config.toml
init_std_o = 0.0093
max_grad_norm = 0.5
warmup_steps = 513
Each number is 50 + 10 x the weight over its row's rms, rounded and kept within 0 to 99. Layers, rows and columns count from 0. The size before them is the row's rms in percent of the matrix's.

# up: layer 2 MLP up, 384x96, rms 0.122, rows 265-269, columns 0-95
# down: layer 2 MLP down (transposed), 384x96, rms 0.114, rows 265-269, columns 0-95
# gate: layer 2 MLP gate, 384x96, rms 0.144, rows 266-269, columns 0-95
up265 090:52 58 50 41 65 53 43 57 55 61 49 55 47 69 36 55 36 32 38 61 54 59 44 39 58 53 63 55 54 59 55 57 49 63 36 52 70 69 51 42 50 56 46 54 24 55 54 55 50 54 46 46 40 63 73 64 56 56 43 42 63 37 46 45 51 42 64 38 45 55 54 53 37 56 60 25 50 56 46 50 71 43 42 42 49 51 63 43 57 31 54 58 34 43 37 55
down265 097:49 56 64 39 53 49 57 50 73 54 41 56 48 71 57 43 50 47 52 50 51 57 36 52 51 56 60 42 46 42 42 49 46 59 44 47 52 50 40 30 53 40 53 38 40 58 56 26 48 39 58 48 45 49 60 62 67 56 54 37 57 48 49 60 44 46 48 38 67 30 38 55 59 67 60 33 26 43 52 41 53 53 46 40 53 36 39 40 60 61 50 54 24 59 32 62
gate266 094:54 59 54 60 55 35 51 55 61 31 58 52 42 35 56 68 60 56 79 68 50 58 58 55 54 50 34 34 56 52 53 64 60 54 50 43 40 46 60 36 46 52 64 40 52 40 35 55 42 48 62 66 46 54 54 17 54 49 54 51 47 36 64 39 62 38 55 63 52 47 57 49 64 58 63 51 37 40 50 50 44 64 65 59 37 49 52 59 50 52 57 40 51 53 52 45
up266 096:45 44 42 49 53 41 54 44 54 66 48 55 47 50 43 44 52 47 38 51 59 40 53 40 49 57 41 57 54 65 27 40 22 65 47 62 64 41 46 53 70 46 42 54 54 63 53 52 49 44 53 47 46 44 63 47 46 59 51 52 48 61 29 44 45 48 33 51 56 63 63 66 54 43 47 45 57 59 37 48 59 52 21 51 31 58 36 50 49 33 62 59 36 48 30 34
down266 088:20 54 45 33 61 60 44 48 67 57 50 59 44 61 74 52 52 41 60 32 31 70 56 55 47 36 40 71 72 41 32 41 41 51 46 48 45 46 44 48 55 51 54 54 43 49 48 43 44 44 46 43 47 43 56 35 53 49 64 48 53 57 50 34 47 40 43 53 56 47 42 61 54 54 55 41 38 38 60 56 58 45 39 53 36 52 34 57 50 50 44 43 24 42 40 41
gate267 091:61 64 49 34 60 63 59 50 43 61 58 31 39 46 45 57 46 32 41 43 64 20 54 62 43 56 62 44 59 57 39 55 39 52 60 35 29 57 51 51 62 41 52 49 52 31 54 51 60 50 40 31 63 46 53 58 52 42 57 53 45 33 49 60 50 61 41 47 45 51 56 73 47 44 47 42 72 33 50 63 46 51 56 49 51 51 63 40 37 55 54 43 53 49 38 42
up267 095:58 32 52 52 53 34 61 46 56 40 51 47 51 44 32 51 54 37 51 41 47 53 46 40 55 58 46 65 57 44 40 46 26 51 48 34 70 66 67 57 52 56 51 51 37 64 47 54 51 52 72 52 37 45 38 50 55 60 56 51 45 66 54 51 71 39 46 52 59 56 32 50 62 54 52 40 38 52 36 62 33 59 59 42 58 38 53 46 44 32 50 55 77 60 62 52
down267 095:33 51 50 46 54 64 61 41 63 54 68 50 45 35 53 36 61 32 58 56 64 49 66 28 53 39 60 51 48 48 40 33 48 34 40 69 47 59 55 70 51 54 35 56 44 37 34 51 42 62 52 47 44 64 44 58 56 58 67 70 56 50 52 50 60 66 43 50 54 55 55 51 36 48 45 58 48 50 78 46 36 44 49 50 53 53 51 54 47 66 54 34 46 56 53 46
gate268 098:47 39 50 39 62 51 43 50 52 53 50 36 58 44 49 36 64 41 50 63 44 54 39 50 52 63 54 54 56 55 50 66 44 43 31 35 52 52 58 45 53 32 36 41 69 36 41 65 69 55 56 68 52 54 69 54 75 59 50 23 34 59 48 49 57 48 61 43 34 35 39 63 50 52 40 46 59 45 46 51 36 46 53 41 49 54 64 56 58 49 57 47 50 61 63 40
up268 092:45 50 57 48 48 41 55 55 50 42 43 51 49 42 49 42 43 36 46 60 51 60 46 76 51 50 58 37 43 57 55 35 47 45 71 49 46 58 34 53 25 56 60 56 38 48 41 53 44 44 33 38 38 33 54 54 73 48 46 56 54 46 55 41 45 59 51 69 45 60 53 48 49 47 52 64 42 21 58 68 59 64 39 68 46 43 51 37 38 36 56 35 58 40 50 44
down268 095:25 54 56 37 66 37 43 44 51 40 43 50 46 27 45 50 62 49 47 39 48 41 56 50 51 46 53 33 54 57 67 32 39 42 54 45 51 63 60 56 54 53 29 29 55 72 47 52 62 38 41 56 48 50 46 55 37 41 46 44 40 50 49 60 40 56 49 48 42 60 47 46 50 55 45 52 47 53 37 59 23 60 56 46 76 44 60 46 36 41 51 67 62 45 51 40
gate269 102:42 40 54 49 57 51 42 57 63 43 36 57 54 29 43 71 47 37 50 52 60 49 38 47 48 65 50 70 57 34 47 56 58 34 71 57 38 63 39 54 51 59 42 36 56 53 49 44 52 62 59 36 68 55 57 40 65 58 43 56 53 66 43 49 53 57 49 58 58 51 51 65 45 57 75 39 58 58 46 53 66 55 36 62 59 54 47 46 54 44 55 35 39 48 72 57
up269 104:37 56 46 68 38 62 60 58 64 65 55 57 47 37 33 41 39 57 52 55 51 56 48 51 61 41 42 41 61 36 41 49 42 49 44 45 53 33 40 47 57 44 60 63 51 50 56 66 50 28 39 61 35 37 30 38 53 40 66 51 43 39 49 56 49 60 56 51 31 32 48 60 54 63 39 48 33 42 58 66 49 39 52 62 47 44 53 45 55 58 48 44 70 70 50 54
down269 108:42 43 42 60 40 47 50 59 53 72 43 67 33 37 50 60 43 57 47 63 46 59 53 60 55 40 63 43 37 49 33 53 48 43 45 34 47 33 38 25 48 60 39 52 60 56 48 49 49 46 37 65 34 42 61 47 51 60 43 47 41 57 46 62 50 42 43 49 52 43 36 56 61 56 44 50 51 55 64 46 41 44 40 58 80 45 41 46 74 68 66 54 57 47 49 42